{"d_model": 128, "head_dim": 32, "d_mlp": 320, "vocab_size": 2773, "norm_place": "out", "rope_base": 31900.0, "init": "normal", "lr_head": 0.00496, "grad_clip": 1.0, "schedule": "wsd", "train_tokens": 126800000, "steps": 3886}
Each number is 50 + 12 x the weight over its row's rms, rounded and kept within 0 to 99. Layers, rows and columns count from 0. The size before them is the row's rms in percent of the matrix's.

# layer 6 MLP up, 320x128, rms 0.223, rows 129-147, columns 0-127
102:62 49 55 62 52 56 40 56 48 63 79 44 52 52 56 44 57 37 45 62 52 49 64 74 41 34 57 54 41 47 60 26 36 61 42 51 78 62 58 45 43 40 45 45 16 76 39 40 24 35 57 33 57 60 46 50 48 48 52 43 35 37 45 42 39 69 40 54 66 58 55 42 46 54 53 46 56 50 43 48 57 39 56 34 33 54 37 52 56 57 43 50 73 33 52 65 39 57 54 60 72 68 50 64 67 67 54 46 54 45 79 32 43 53 36 54 57 47 42 62 72 33 58 47 69 23 54 46
099:55 59 48 48 38 54 54 67 38 71 41 48 61 50 45 38 50 41 55 53 60 59 34 54 77 53 28 49 68 78 43 55 53 60 56 39 61 33 54 57 65 47 35 81 49 47 52 65 58 35 62 66 62 61 74 29 38 61 53 52 70 47 60 48 61 52 62 37 42 63 50 63 64 58 58 32 51 56 54 61 46 49 39 43 74 55 40 46 44 45 39 69 61 60 34 44 36 61 51 57 35 22 59 44 45 55 86 53 40 50 36 44 66 42 36 60 54 46 46 30 58 46 56 40 36 64 33 51
092:73 45 54 53 49 67 40 54 52 42 29 55 55 23 35 58 56 70 53 44 44 80 52 44 62 45 57 44 45 39 41 34 34 28 55 54 43 62 37 63 38 68 52 43 31 53 66 58 53 41 51 39 54 54 43 60 26 61 51 58 36 51 28 42 63 62 55 54 62 73 39 54 43 50 53 73 66 30 33 44 52 26 35 55 37 74 58 50 32 39 48 35 42 51 48 48 71 53 42 41 53 61 48 59 55 61 42 54 55 34 35 48 59 33 60 69 53 37 61 69 24 54 53 43 43 32 48 49
101:40 59 65 63 43 54 42 74 57 49 76 53 39 45 49 43 49 37 44 69 20 57 48 63 75 27 51 58 53 68 45 53 47 42 50 41 27 31 53 69 63 42 65 54 47 54 41 19 48 36 61 54 46 62 38 50 31 50 47 61 35 38 29 74 60 56 39 30 40 69 67 52 57 47 59 42 40 49 45 59 50 57 38 51 39 56 45 46 66 45 53 39 48 67 48 83 60 51 49 46 49 42 45 35 57 81 51 58 37 69 55 57 43 58 51 51 52 35 26 53 49 41 50 51 63 57 54 42
093:39 52 49 51 43 61 54 32 89 56 63 52 62 67 25 68 75 46 47 40 58 56 57 29 41 69 49 61 51 60 57 34 39 71 61 68 58 66 43 59 29 61 47 59 37 50 45 37 43 54 42 69 35 32 55 51 43 45 43 45 23 43 47 82 54 65 43 42 41 48 37 60 45 48 39 62 57 59 59 61 42 59 55 44 59 43 45 61 73 57 44 60 37 49 52 63 61 32 52 77 69 54 50 53 36 49 60 51 50 54 53 52 20 47 35 51 41 41 37 28 55 52 54 46 52 59 52 42
094:37 42 68 50 51 70 64 47 51 43 35 46 55 46 22 49 50 39 52 40 54 52 50 60 76 64 54 41 50 48 68 78 40 27 58 54 48 49 49 46 62 42 57 35 50 46 59 53 49 42 65 29 34 43 52 86 50 39 51 64 58 46 55 44 57 57 38 55 70 46 41 47 65 59 50 47 52 54 36 38 37 44 36 42 46 41 45 45 50 32 33 55 58 59 57 64 59 50 44 56 50 47 29 68 64 39 47 34 49 54 63 28 30 40 62 49 83 32 35 50 33 32 85 50 43 53 39 46
090:59 47 53 39 17 50 56 67 50 32 35 70 47 37 40 40 50 37 67 57 39 53 59 46 60 65 47 59 29 48 43 46 47 52 72 53 83 68 54 72 52 47 42 34 45 57 52 51 47 39 72 58 53 64 33 51 55 58 48 56 48 52 51 61 50 47 42 39 71 39 51 56 45 47 56 50 26 30 52 51 60 44 78 31 58 65 41 51 66 55 44 41 35 50 26 44 30 57 74 42 52 54 56 43 61 44 56 30 49 54 34 62 73 46 44 35 23 48 48 53 52 56 72 55 48 55 48 27
104:44 44 70 54 53 68 42 46 29 68 42 28 33 26 77 49 52 30 52 54 52 61 43 33 62 38 39 71 53 45 67 44 56 71 44 71 57 35 58 52 61 49 43 53 58 45 17 64 57 48 50 57 65 30 48 45 70 47 21 50 44 58 39 34 38 43 48 41 37 57 59 21 40 38 62 61 53 46 46 59 49 66 47 36 36 51 52 51 67 57 45 40 63 41 50 37 63 47 54 34 63 36 57 29 54 63 50 57 56 57 51 46 60 64 60 46 52 53 44 33 43 66 50 62 65 61 69 51
108:47 52 56 51 77 41 61 64 54 47 49 73 41 73 53 74 39 57 58 69 58 37 52 69 47 56 50 43 46 66 60 54 56 37 69 31 15 48 61 49 46 54 56 47 40 44 58 50 67 55 58 55 46 39 53 57 52 40 47 38 30 30 58 49 30 59 70 51 48 46 18 34 58 57 49 45 51 54 79 67 48 39 50 54 70 62 56 56 47 44 46 50 44 26 55 17 52 41 42 72 39 44 28 54 42 62 58 52 50 59 48 64 54 46 45 61 60 41 63 58 63 44 60 37 40 40 54 32
088:36 54 50 67 40 67 48 50 57 54 48 46 56 53 35 66 59 72 64 49 53 70 64 53 58 85 51 42 59 71 60 72 57 37 45 52 53 42 51 66 40 58 46 42 57 63 15 38 57 49 70 58 58 71 58 40 46 44 69 69 45 48 46 48 62 56 59 78 81 40 54 46 84 53 62 61 48 60 40 59 37 39 36 67 57 50 52 51 60 26 52 64 41 63 41 51 30 47 36 37 53 66 52 49 68 47 61 59 44 43 54 35 52 47 40 48 50 40 53 50 44 53 47 47 29 45 45 67
094:48 45 51 51 42 53 67 56 49 39 73 21 31 53 63 69 30 40 70 37 23 27 64 53 61 52 50 64 56 51 54 51 40 53 59 50 60 37 57 35 50 25 42 56 63 66 41 49 51 49 58 28 51 34 36 46 46 26 31 56 49 60 46 66 69 41 48 44 46 60 40 57 47 56 57 50 57 47 40 52 46 58 35 43 74 21 57 49 48 50 37 48 43 51 50 52 49 49 50 50 56 54 40 41 64 55 63 52 49 42 51 21 25 59 53 61 64 45 25 48 53 62 69 53 44 38 19 28
117:41 70 33 56 38 55 61 51 24 29 45 41 34 57 39 43 43 36 49 52 41 51 42 77 49 57 60 42 44 48 39 65 74 42 40 51 49 68 64 54 35 54 34 57 61 56 55 47 33 39 64 37 54 42 50 55 43 75 42 43 33 59 55 59 49 52 57 48 47 38 29 43 58 38 52 72 56 44 54 62 46 55 53 48 60 24 70 63 57 53 25 79 45 41 59 31 40 46 33 46 38 72 62 57 58 34 48 38 52 58 60 50 47 70 43 47 70 55 58 62 52 58 58 55 83 64 40 39
104:44 55 63 55 69 40 50 37 60 19 60 62 57 51 43 55 39 54 40 55 40 44 42 43 55 87 69 55 69 50 43 43 49 58 62 65 37 54 47 31 44 31 37 60 57 43 53 59 53 49 53 23 52 61 44 49 46 60 37 31 72 44 48 49 49 49 47 54 35 54 38 36 57 53 68 56 59 75 54 46 51 50 57 54 51 54 53 40 32 47 33 31 32 47 54 55 57 48 54 38 55 56 43 58 53 74 42 41 45 62 57 42 25 23 52 48 64 46 83 62 40 20 61 68 64 49 31 48
104:41 39 68 51 26 43 51 62 51 73 41 36 58 13 48 36 41 50 43 61 56 57 49 37 68 28 51 20 63 55 54 49 55 49 73 34 55 52 69 37 52 57 56 33 52 60 56 51 32 59 32 53 40 52 53 53 46 51 53 53 33 49 59 46 69 15 53 54 54 26 67 45 60 39 59 56 52 66 59 37 39 60 49 38 50 60 50 66 39 25 53 28 42 40 38 39 55 53 36 43 47 49 44 45 41 52 44 48 42 45 31 55 48 61 32 44 66 49 40 46 37 36 21 49 42 56 50 34
111:33 42 67 48 54 41 49 45 55 55 44 40 54 61 53 38 37 64 38 58 38 29 44 48 67 50 50 52 39 48 34 39 55 62 63 46 38 29 54 30 50 42 52 59 71 50 48 42 30 67 31 58 28 31 56 54 51 42 50 67 62 44 54 52 61 45 59 26 63 41 65 41 54 78 40 76 42 46 43 50 55 57 41 37 32 35 65 39 28 37 58 44 48 62 46 31 45 45 52 65 37 45 32 32 43 60 56 51 33 48 37 60 54 52 78 37 64 55 85 46 46 56 65 65 41 54 51 58
103:25 81 50 58 46 34 27 70 57 54 53 44 54 26 53 54 53 68 48 67 61 48 62 55 62 37 46 58 34 40 55 66 50 65 60 50 43 23 33 38 68 51 58 37 50 77 22 39 53 67 60 58 62 37 43 50 53 50 50 60 44 47 69 50 56 40 37 40 36 47 75 52 64 45 37 47 48 61 46 45 44 51 52 53 62 59 59 58 39 60 45 36 59 47 69 48 51 37 34 68 28 56 36 65 50 36 61 63 52 45 34 40 54 39 58 52 56 62 60 34 54 60 45 61 54 36 58 18
096:49 50 27 60 68 51 65 58 35 55 47 64 60 51 36 58 62 49 34 69 54 51 42 51 54 41 36 35 39 45 44 49 79 41 58 57 49 50 47 41 85 33 53 59 49 36 35 56 54 59 55 40 52 44 45 38 39 61 33 49 37 51 44 29 31 57 62 22 58 51 50 53 65 52 51 48 58 63 29 47 43 57 34 41 33 47 49 53 66 55 40 62 46 47 48 49 36 56 36 68 28 63 42 67 63 56 40 46 50 35 81 13 40 34 51 53 72 49 59 56 47 37 52 59 69 43 47 65
087:22 45 70 29 30 38 70 59 43 56 59 34 35 36 59 44 34 49 38 59 72 53 48 63 63 38 48 27 53 41 47 44 46 52 51 55 36 51 49 54 58 66 57 42 55 34 46 50 46 39 58 44 55 35 41 47 57 51 48 65 56 42 45 37 36 42 55 36 34 49 62 46 78 44 60 23 50 54 55 46 47 62 29 52 55 38 60 54 49 45 38 57 58 27 35 55 48 37 18 46 65 27 36 67 60 34 71 52 42 36 71 35 59 69 49 40 38 52 59 62 30 51 38 59 46 54 49 49
104:52 59 35 64 33 46 57 45 40 27 73 43 47 35 74 58 65 56 41 56 63 32 56 48 56 46 36 64 47 68 52 52 33 45 19 47 61 61 31 49 52 46 51 63 48 37 39 41 39 31 63 32 44 43 70 59 38 75 19 47 45 64 37 55 45 65 59 41 42 73 78 56 60 48 46 50 40 44 54 68 38 65 49 57 33 70 55 41 51 50 40 45 64 54 41 66 47 62 42 41 49 37 29 35 54 60 57 51 47 33 36 49 36 56 39 48 52 56 50 45 50 49 75 62 49 53 62 59
# layer 6 MLP down (transposed), 320x128, rms 0.209, rows 129-146, columns 0-127
098:34 48 61 48 33 49 48 39 43 41 43 45 36 24 66 52 62 35 50 39 70 71 64 68 56 46 47 52 39 23 70 51 22 37 49 61 66 36 47 34 43 47 46 26 60 37 30 58 43 53 51 57 45 49 59 53 57 55 47 43 46 41 55 46 48 59 75 54 48 72 30 42 45 46 43 46 68 51 51 41 57 54 71 55 54 41 50 53 42 44 55 65 48 63 44 30 46 64 46 54 46 45 24 50 50 69 42 43 42 80 36 36 43 57 73 36 52 48 75 50 55 47 66 42 52 64 76 59
105:64 72 62 54 61 47 67 58 71 83 40 79 49 44 35 38 39 52 34 55 52 62 53 56 43 55 50 50 75 53 46 54 51 46 62 68 34 59 50 27 70 39 53 78 39 35 50 62 60 60 26 42 42 42 43 41 58 47 59 38 52 59 47 44 46 43 40 32 51 45 58 51 55 62 62 44 55 28 73 33 52 36 57 74 38 34 64 75 45 39 54 57 53 31 53 44 52 45 54 59 52 47 46 47 46 75 52 51 59 52 69 54 59 43 40 53 32 70 60 27 59 54 61 50 43 49 43 36
105:36 27 80 47 45 42 46 49 63 47 45 66 52 65 46 66 47 43 62 34 53 55 66 45 44 69 67 60 45 67 62 37 27 64 65 64 25 24 51 41 44 25 45 64 55 61 40 38 57 41 43 49 55 49 46 49 64 45 38 49 50 49 37 52 43 47 52 31 61 40 48 65 54 49 56 52 54 50 49 48 50 18 49 74 71 42 33 50 54 49 69 30 48 37 34 34 32 30 30 37 33 52 41 55 42 54 38 51 44 59 57 50 31 48 30 46 52 58 46 54 45 41 50 65 62 58 31 35
097:37 49 57 75 34 61 65 37 55 45 41 53 52 58 32 71 57 53 62 53 69 45 46 64 40 51 62 43 55 43 65 56 44 37 35 57 36 37 49 50 39 49 43 22 53 39 52 43 60 53 36 32 49 64 34 52 53 55 50 59 36 50 66 40 52 44 40 26 48 60 55 48 42 54 67 26 53 54 33 42 59 75 38 54 21 38 42 45 47 39 59 54 89 49 51 56 54 65 46 48 49 59 48 45 32 65 60 49 83 55 36 75 43 52 39 55 46 49 64 40 48 29 21 51 59 51 44 52
093:57 51 49 56 59 60 63 53 54 57 50 48 45 53 46 52 44 85 47 50 55 37 54 48 51 45 63 40 48 33 69 50 62 38 61 51 51 40 61 39 49 33 47 53 45 42 56 96 28 48 46 54 46 46 51 26 34 58 53 50 36 17 48 45 61 32 49 35 32 57 68 61 58 24 80 63 48 50 50 37 36 49 53 59 55 54 33 64 48 52 33 68 29 31 49 50 31 31 48 43 49 60 47 47 54 56 53 31 68 33 47 48 52 42 37 50 46 29 38 47 51 56 30 44 53 38 44 65
097:67 58 32 42 58 22 66 68 63 36 52 47 42 54 55 37 53 47 36 23 36 37 59 39 56 74 32 46 46 50 35 54 56 46 48 49 62 50 79 54 43 68 52 40 50 59 46 69 64 29 44 50 58 39 50 41 55 47 51 42 61 59 40 62 49 49 47 64 39 45 43 31 33 60 31 54 58 62 61 61 52 60 39 51 52 59 60 61 25 59 58 37 40 64 53 51 33 39 56 52 56 52 61 52 42 16 58 49 40 26 68 70 57 53 61 57 32 47 46 59 80 51 46 53 36 74 44 57
109:39 52 58 56 68 49 46 59 56 49 44 39 32 41 39 51 60 59 62 52 44 47 44 56 56 68 37 40 59 38 40 62 27 39 40 69 66 65 51 47 47 42 38 46 52 51 47 55 69 49 70 46 55 31 54 63 58 58 37 67 56 58 38 51 62 55 48 55 34 59 50 61 51 39 62 50 56 45 61 56 58 73 32 52 46 58 48 78 60 64 37 00 63 69 46 46 55 40 39 50 45 72 64 52 61 39 49 56 52 50 65 48 48 55 61 70 50 49 39 56 65 45 47 46 57 63 51 45
099:56 59 36 57 57 36 44 53 64 59 63 46 52 28 47 38 50 56 56 56 47 58 47 37 37 61 52 59 42 34 62 41 48 48 54 46 22 20 34 52 44 61 42 40 63 29 26 42 47 47 57 17 55 23 55 54 49 59 14 53 47 62 62 67 63 46 44 38 34 61 42 64 35 27 61 52 53 49 58 55 51 64 42 41 55 36 59 49 38 45 50 60 45 25 39 61 63 40 35 53 51 38 25 44 64 62 43 39 48 56 51 47 50 65 47 61 59 55 60 45 61 59 58 62 64 45 44 19
106:67 62 61 45 41 37 33 39 51 40 48 37 51 49 62 54 39 40 65 38 52 74 50 65 46 44 48 34 54 41 56 67 64 56 36 53 46 64 64 73 67 41 59 60 48 37 38 56 52 46 50 55 50 29 58 73 27 44 37 44 49 49 38 42 37 38 61 56 63 49 35 52 39 60 61 47 59 53 58 79 63 23 60 36 50 60 56 68 73 53 54 35 47 44 53 54 45 62 60 57 71 43 17 62 45 56 66 32 33 54 58 52 27 43 46 57 47 61 60 49 55 49 57 25 39 37 44 73
096:67 47 37 32 53 31 49 41 38 39 51 39 58 54 39 41 43 22 44 44 51 65 39 54 47 62 56 55 45 59 68 63 34 55 78 51 51 58 51 32 60 39 33 29 60 47 60 43 38 54 34 65 32 45 30 59 47 64 64 53 44 63 41 72 37 69 41 52 41 40 48 35 52 74 58 16 54 59 40 60 39 46 34 63 61 46 36 55 61 40 37 55 56 68 53 42 43 45 53 46 64 54 38 55 42 49 49 27 56 51 38 30 47 60 72 25 41 58 73 52 51 39 50 46 62 51 51 68
107:58 50 50 55 40 53 54 56 33 62 46 50 61 34 47 42 49 49 56 41 58 58 49 37 47 48 63 63 58 39 47 28 51 55 51 44 44 62 39 68 52 60 52 67 49 33 47 61 43 53 43 67 53 53 51 50 52 41 54 47 37 48 45 51 68 40 58 52 44 54 65 47 47 41 52 56 56 47 28 43 59 31 52 53 45 35 41 37 34 33 50 99 40 43 52 44 63 57 64 45 54 54 37 54 63 51 52 58 39 67 42 64 54 53 44 42 58 55 48 52 48 56 49 45 48 54 54 43
113:56 52 48 46 42 42 51 49 59 29 43 46 31 30 66 41 62 44 47 59 59 74 54 49 42 54 75 26 66 68 49 67 47 45 58 45 46 44 69 60 49 50 48 49 44 30 64 72 58 50 67 43 36 60 46 54 49 49 49 61 47 65 66 71 75 57 46 23 37 29 60 72 47 44 65 44 60 37 51 59 59 54 45 50 66 58 40 51 67 51 47 31 58 63 75 52 44 34 51 49 58 66 47 63 62 39 55 31 64 70 52 51 60 66 65 70 44 55 78 56 58 59 50 55 57 57 51 71
107:48 41 62 35 69 46 48 65 68 42 43 50 57 51 46 33 49 49 53 62 50 56 69 58 44 27 37 49 44 62 57 55 42 33 76 62 51 46 60 40 41 29 31 54 64 66 64 51 40 65 69 71 43 41 53 58 50 80 67 54 37 37 65 40 36 53 43 50 63 45 41 64 49 49 59 51 47 33 55 30 70 47 71 48 55 33 30 74 32 42 54 48 36 63 49 49 59 46 58 38 50 61 39 56 76 59 64 29 67 47 60 43 52 40 39 41 49 57 59 50 74 42 29 37 52 48 58 63
098:36 64 30 67 42 73 52 47 48 50 50 62 49 41 57 44 44 63 57 61 58 43 42 32 73 54 48 29 51 41 50 52 49 65 39 62 44 49 32 52 54 71 50 49 35 57 25 53 59 71 41 41 19 47 60 34 50 67 37 52 59 47 51 57 49 58 30 39 67 69 63 52 46 57 79 55 62 51 51 67 35 45 72 35 56 57 46 58 31 48 33 66 64 46 37 46 54 60 30 57 44 66 55 78 64 62 37 34 56 43 51 51 48 43 76 23 51 41 63 59 54 55 54 51 55 51 47 41
097:44 45 37 54 44 43 68 64 45 42 47 53 71 06 66 43 49 52 40 51 58 69 43 34 70 53 55 49 58 45 58 38 43 41 68 33 64 34 28 50 42 28 36 48 58 43 60 37 40 53 47 28 50 53 50 58 58 37 41 59 57 56 42 62 43 38 51 51 43 52 57 49 52 61 56 41 40 46 59 53 34 83 37 30 50 32 54 39 35 41 47 48 40 62 40 46 51 17 53 41 42 63 55 48 60 58 46 29 45 68 26 48 53 49 68 39 65 60 65 52 52 54 45 48 83 47 58 48
098:37 52 42 55 48 71 49 68 58 54 69 35 57 30 51 28 50 58 43 33 63 63 39 48 52 45 51 66 42 55 60 45 38 58 58 59 57 43 21 51 42 54 45 70 62 44 32 63 56 68 43 41 45 53 59 52 39 29 46 51 67 48 48 60 54 45 67 69 51 60 37 66 61 34 39 35 47 43 73 45 47 43 55 49 36 40 46 52 43 44 71 75 36 67 45 47 57 56 29 40 60 47 53 45 65 44 50 36 41 59 54 61 43 60 40 37 69 71 71 52 34 42 53 16 75 48 62 31
098:49 47 52 54 61 39 46 63 58 47 49 50 58 54 41 47 69 37 36 54 42 55 54 60 37 62 25 44 41 56 36 56 36 59 70 38 38 53 58 74 49 48 63 48 43 77 49 19 42 31 55 57 60 74 64 56 48 42 41 45 30 49 73 48 32 66 79 54 55 56 55 56 57 41 52 31 66 51 45 67 61 48 38 56 38 39 35 54 47 52 53 59 48 46 47 71 70 48 45 54 54 27 49 61 21 58 58 38 68 48 32 47 45 56 50 41 37 61 40 52 27 45 47 32 24 61 40 65
090:58 61 78 36 35 42 46 58 40 51 50 55 41 44 50 51 71 62 56 23 77 45 52 61 39 61 51 72 41 35 50 43 38 63 71 54 38 58 39 57 61 53 60 57 46 25 51 31 51 46 41 51 61 54 67 44 59 51 60 44 59 48 58 37 41 48 67 53 63 54 64 58 64 50 44 55 37 52 31 30 51 45 37 34 41 64 56 43 46 75 43 58 46 70 39 55 57 29 49 64 52 32 39 48 53 59 47 45 18 32 19 31 51 50 61 68 53 44 68 51 34 68 58 40 43 50 50 58
# layer 6 MLP gate, 320x128, rms 0.214, rows 130-147, columns 0-127
102:60 61 67 38 49 31 52 54 57 75 78 60 61 53 39 57 53 38 61 70 63 42 64 55 59 49 60 24 39 57 30 31 58 54 50 63 34 54 45 64 57 39 35 62 63 35 39 23 46 27 47 58 50 64 52 66 42 41 47 53 64 47 56 66 54 67 51 36 38 72 41 46 58 52 29 47 57 48 58 28 51 28 51 72 43 31 48 74 53 53 62 59 31 36 37 59 39 59 60 35 71 44 51 48 49 59 49 53 39 36 46 39 55 61 24 60 54 61 52 53 58 47 56 38 45 49 55 57
095:48 53 61 62 60 48 77 60 61 58 25 53 53 30 39 41 56 40 46 62 53 50 44 49 47 59 54 54 69 56 54 57 35 50 64 75 63 36 48 36 37 67 61 50 41 48 62 54 50 58 51 45 58 43 41 57 65 59 54 61 48 65 52 56 54 48 69 49 99 42 37 26 47 47 61 41 48 41 55 53 34 47 40 55 44 47 65 43 51 55 32 45 43 23 35 36 47 72 66 37 28 53 52 54 66 46 39 61 48 66 27 65 49 41 73 43 46 66 68 43 48 45 65 45 55 65 63 62
101:47 52 49 61 59 42 45 48 44 52 45 49 53 47 69 56 65 44 49 44 23 64 62 57 61 54 42 39 41 27 38 68 52 56 46 82 65 45 39 55 65 51 35 59 40 58 61 36 75 39 50 56 69 53 52 63 52 52 32 47 55 66 75 45 45 65 35 45 53 47 26 51 53 52 44 65 37 50 73 46 38 36 55 45 54 62 55 46 64 48 73 70 61 59 49 31 53 44 38 39 31 17 50 56 54 50 52 64 58 48 63 60 82 45 41 53 69 32 33 38 51 56 36 37 60 48 34 53
098:35 61 35 51 40 72 61 45 66 53 78 53 78 42 47 66 44 41 39 58 45 42 62 45 47 69 43 48 32 37 81 48 50 45 69 40 42 37 47 59 60 49 48 37 24 78 55 21 43 42 60 51 54 51 53 51 41 57 57 58 62 44 43 53 38 61 67 63 45 51 55 77 34 50 39 44 41 53 48 66 40 47 60 54 75 67 68 56 51 39 61 59 61 38 41 61 40 37 51 63 42 49 54 69 39 64 66 52 75 59 36 44 39 40 43 58 54 51 35 54 46 66 54 43 43 37 54 64
096:39 51 45 51 51 45 48 21 41 59 37 61 58 58 52 53 38 63 65 51 50 53 55 48 47 68 38 53 56 54 35 38 69 54 61 65 45 91 70 51 34 51 54 35 57 55 23 65 76 50 44 58 39 51 43 54 78 38 46 24 66 57 48 43 52 21 47 56 39 57 67 50 44 56 47 29 55 45 59 33 49 52 43 47 40 59 74 65 52 46 49 26 39 42 67 58 63 62 44 31 51 35 36 44 52 30 67 50 57 66 47 57 45 40 66 46 55 36 65 58 37 48 44 57 48 39 45 58
098:55 77 49 71 34 46 36 53 51 65 30 68 44 52 57 66 50 46 42 61 34 30 51 49 55 62 66 45 56 58 60 57 56 62 55 51 49 69 41 60 69 36 52 10 26 48 55 55 41 58 51 55 45 59 52 47 33 52 25 34 54 53 48 73 59 45 32 32 48 64 57 43 60 38 49 56 43 40 70 18 52 66 45 50 66 51 34 60 55 52 35 52 55 66 44 64 50 46 48 58 49 43 52 39 54 31 54 43 78 50 53 52 45 58 33 53 59 38 26 59 56 39 44 39 45 69 46 29
106:72 53 58 69 54 48 45 35 69 47 39 37 37 53 45 72 42 38 51 33 53 40 38 46 54 70 50 65 68 52 50 49 40 54 68 69 43 67 54 27 63 41 71 53 34 79 44 41 58 58 41 34 55 49 61 45 50 41 46 26 40 41 32 58 39 62 37 56 45 36 34 64 46 39 50 61 44 36 49 50 64 54 33 66 56 50 60 40 50 37 40 36 55 42 39 61 54 53 54 35 64 48 56 59 51 24 66 50 35 48 72 61 61 49 74 60 63 38 49 65 39 52 50 76 47 57 65 73
107:49 35 46 71 68 49 64 41 44 38 37 27 44 70 43 60 56 61 62 50 47 56 62 52 69 49 59 47 37 60 49 43 31 68 55 69 48 30 33 51 53 38 68 53 63 53 49 71 49 50 46 57 48 63 70 52 31 64 54 76 35 28 49 51 57 41 58 47 43 62 59 61 51 70 52 30 61 52 38 52 47 58 39 48 41 53 69 39 64 71 38 49 43 56 58 72 54 32 54 42 66 68 47 50 40 25 58 60 47 46 32 20 44 51 41 53 55 63 62 34 63 56 26 37 50 38 55 43
104:50 53 47 64 48 66 50 49 39 58 56 44 50 55 58 25 56 46 49 67 48 48 27 54 49 53 42 54 56 62 32 43 47 62 24 30 51 79 35 68 22 48 49 43 75 44 60 66 50 43 62 57 51 60 57 57 36 49 28 50 45 49 52 67 61 69 53 65 50 51 39 49 36 46 40 37 40 57 52 44 66 54 31 67 53 44 45 46 37 72 33 41 38 39 26 43 68 37 50 49 37 44 48 66 70 39 50 58 39 33 42 27 19 38 49 45 43 38 59 70 50 34 49 43 53 30 55 54
096:28 52 52 46 40 57 29 44 46 43 59 55 36 41 31 40 66 65 53 52 50 52 42 55 60 53 34 50 49 44 78 65 54 43 49 55 62 32 74 49 46 30 39 48 56 47 42 55 36 64 54 54 47 55 71 25 50 54 55 35 42 50 61 71 62 54 57 54 44 72 45 39 72 47 66 65 53 52 47 86 60 29 37 43 55 75 72 50 53 51 54 66 49 61 59 54 28 34 55 52 60 54 50 67 45 55 35 32 61 40 42 80 52 47 30 51 64 43 28 62 50 55 60 41 48 50 58 48
101:49 37 64 64 59 24 36 28 53 56 58 37 53 67 48 59 43 44 57 53 40 48 31 59 64 48 45 50 54 48 51 44 45 54 33 41 50 66 61 75 47 54 57 35 51 51 34 59 63 53 53 50 62 33 63 39 46 48 34 56 39 36 50 38 34 37 34 77 48 58 44 64 47 71 40 52 36 46 43 56 43 79 77 49 74 50 68 64 45 53 64 81 46 59 42 58 48 44 51 36 55 39 47 23 65 43 70 50 36 52 38 29 43 66 55 36 55 36 60 54 59 44 57 54 44 46 45 76
102:51 38 74 40 50 55 43 28 62 37 61 48 60 22 27 50 48 57 48 50 60 66 38 57 34 53 85 45 45 56 49 48 54 58 58 37 51 49 50 53 45 60 51 72 49 47 55 42 61 57 55 50 45 31 58 47 58 63 40 70 55 32 55 35 40 19 53 72 65 58 48 56 33 59 60 49 61 38 50 62 35 36 47 23 56 38 43 47 59 63 40 31 38 57 66 46 53 47 47 38 51 43 27 47 61 50 52 40 46 34 72 46 26 43 59 42 50 81 46 67 41 44 52 32 44 66 39 59
105:65 26 41 69 41 45 42 40 42 42 54 62 55 27 52 45 40 42 53 57 48 26 65 70 49 50 55 39 44 41 54 49 41 40 69 53 46 53 39 41 60 57 70 24 43 36 48 47 44 45 37 59 41 53 66 46 46 76 57 45 72 29 57 64 57 52 58 62 63 36 48 52 60 40 51 48 81 61 43 29 66 32 43 56 33 69 56 55 34 58 55 45 43 58 49 64 56 65 43 70 68 44 47 49 57 33 45 51 50 49 16 22 49 73 50 50 50 29 45 54 46 65 63 45 54 45 39 57
115:44 38 52 50 58 58 54 50 47 44 46 64 57 46 44 47 67 35 39 44 49 40 37 48 14 58 26 50 75 43 60 63 58 24 28 78 55 72 53 61 63 52 37 37 43 53 48 55 60 43 51 68 68 53 38 60 41 61 54 62 59 48 55 31 45 69 41 52 48 63 49 56 65 30 60 50 55 67 58 29 56 39 66 52 50 74 45 49 55 73 58 57 47 49 46 43 57 41 49 75 48 39 52 36 63 28 60 52 72 57 49 45 46 42 39 62 37 51 25 54 47 19 53 41 46 51 39 46
102:51 46 42 26 39 73 30 37 24 46 36 56 41 66 29 42 62 46 38 46 52 62 50 42 36 41 48 45 43 47 42 61 34 34 41 41 28 58 42 41 53 50 22 71 48 42 55 45 54 46 61 46 48 59 52 41 41 60 58 42 41 30 34 54 55 40 42 47 47 40 66 51 46 38 44 63 37 73 51 46 52 25 50 47 46 69 53 41 44 49 65 50 37 40 52 38 49 38 57 49 30 53 53 36 33 79 63 59 65 41 56 47 66 46 35 37 33 50 30 40 51 64 60 48 17 30 55 67
099:37 52 53 59 59 45 61 50 49 60 45 41 44 39 65 30 33 53 65 52 66 49 46 47 33 50 63 55 51 43 31 60 70 72 51 67 36 33 35 58 58 33 70 69 66 74 49 48 66 61 64 68 60 41 71 46 46 50 46 53 35 55 34 65 56 52 56 56 51 46 50 68 69 53 41 34 48 35 60 61 78 45 42 55 54 36 66 52 54 39 42 68 27 62 59 51 49 61 41 60 40 42 43 64 66 75 32 62 41 74 44 49 72 50 66 71 52 46 43 66 47 44 47 47 47 44 67 45
098:49 55 48 47 58 32 42 54 61 61 57 54 46 30 61 50 37 53 51 45 64 49 59 39 46 38 31 35 47 37 71 45 41 62 64 45 46 65 42 57 64 40 37 66 66 64 44 76 70 42 60 51 62 38 51 46 47 65 49 59 95 54 60 55 44 47 62 34 53 69 54 34 70 44 46 69 30 50 52 46 61 48 68 58 68 47 72 67 60 53 52 54 61 56 21 51 54 63 66 65 48 49 42 66 37 38 38 36 36 56 50 48 67 44 40 39 69 58 61 66 30 46 63 50 43 52 44 51
100:55 42 57 43 40 56 48 53 55 43 48 50 48 50 63 47 59 43 44 47 39 55 75 53 59 43 49 69 67 76 44 36 58 48 47 71 44 59 63 33 51 77 31 46 69 59 22 59 56 44 60 23 63 42 67 47 70 37 23 54 68 53 53 69 36 53 39 49 54 52 45 61 42 56 52 62 78 39 29 34 63 43 35 75 43 61 39 54 49 60 47 34 32 47 47 59 58 33 46 42 51 38 38 55 49 47 63 48 47 53 58 61 59 66 62 58 37 47 67 36 50 74 54 38 65 52 71 50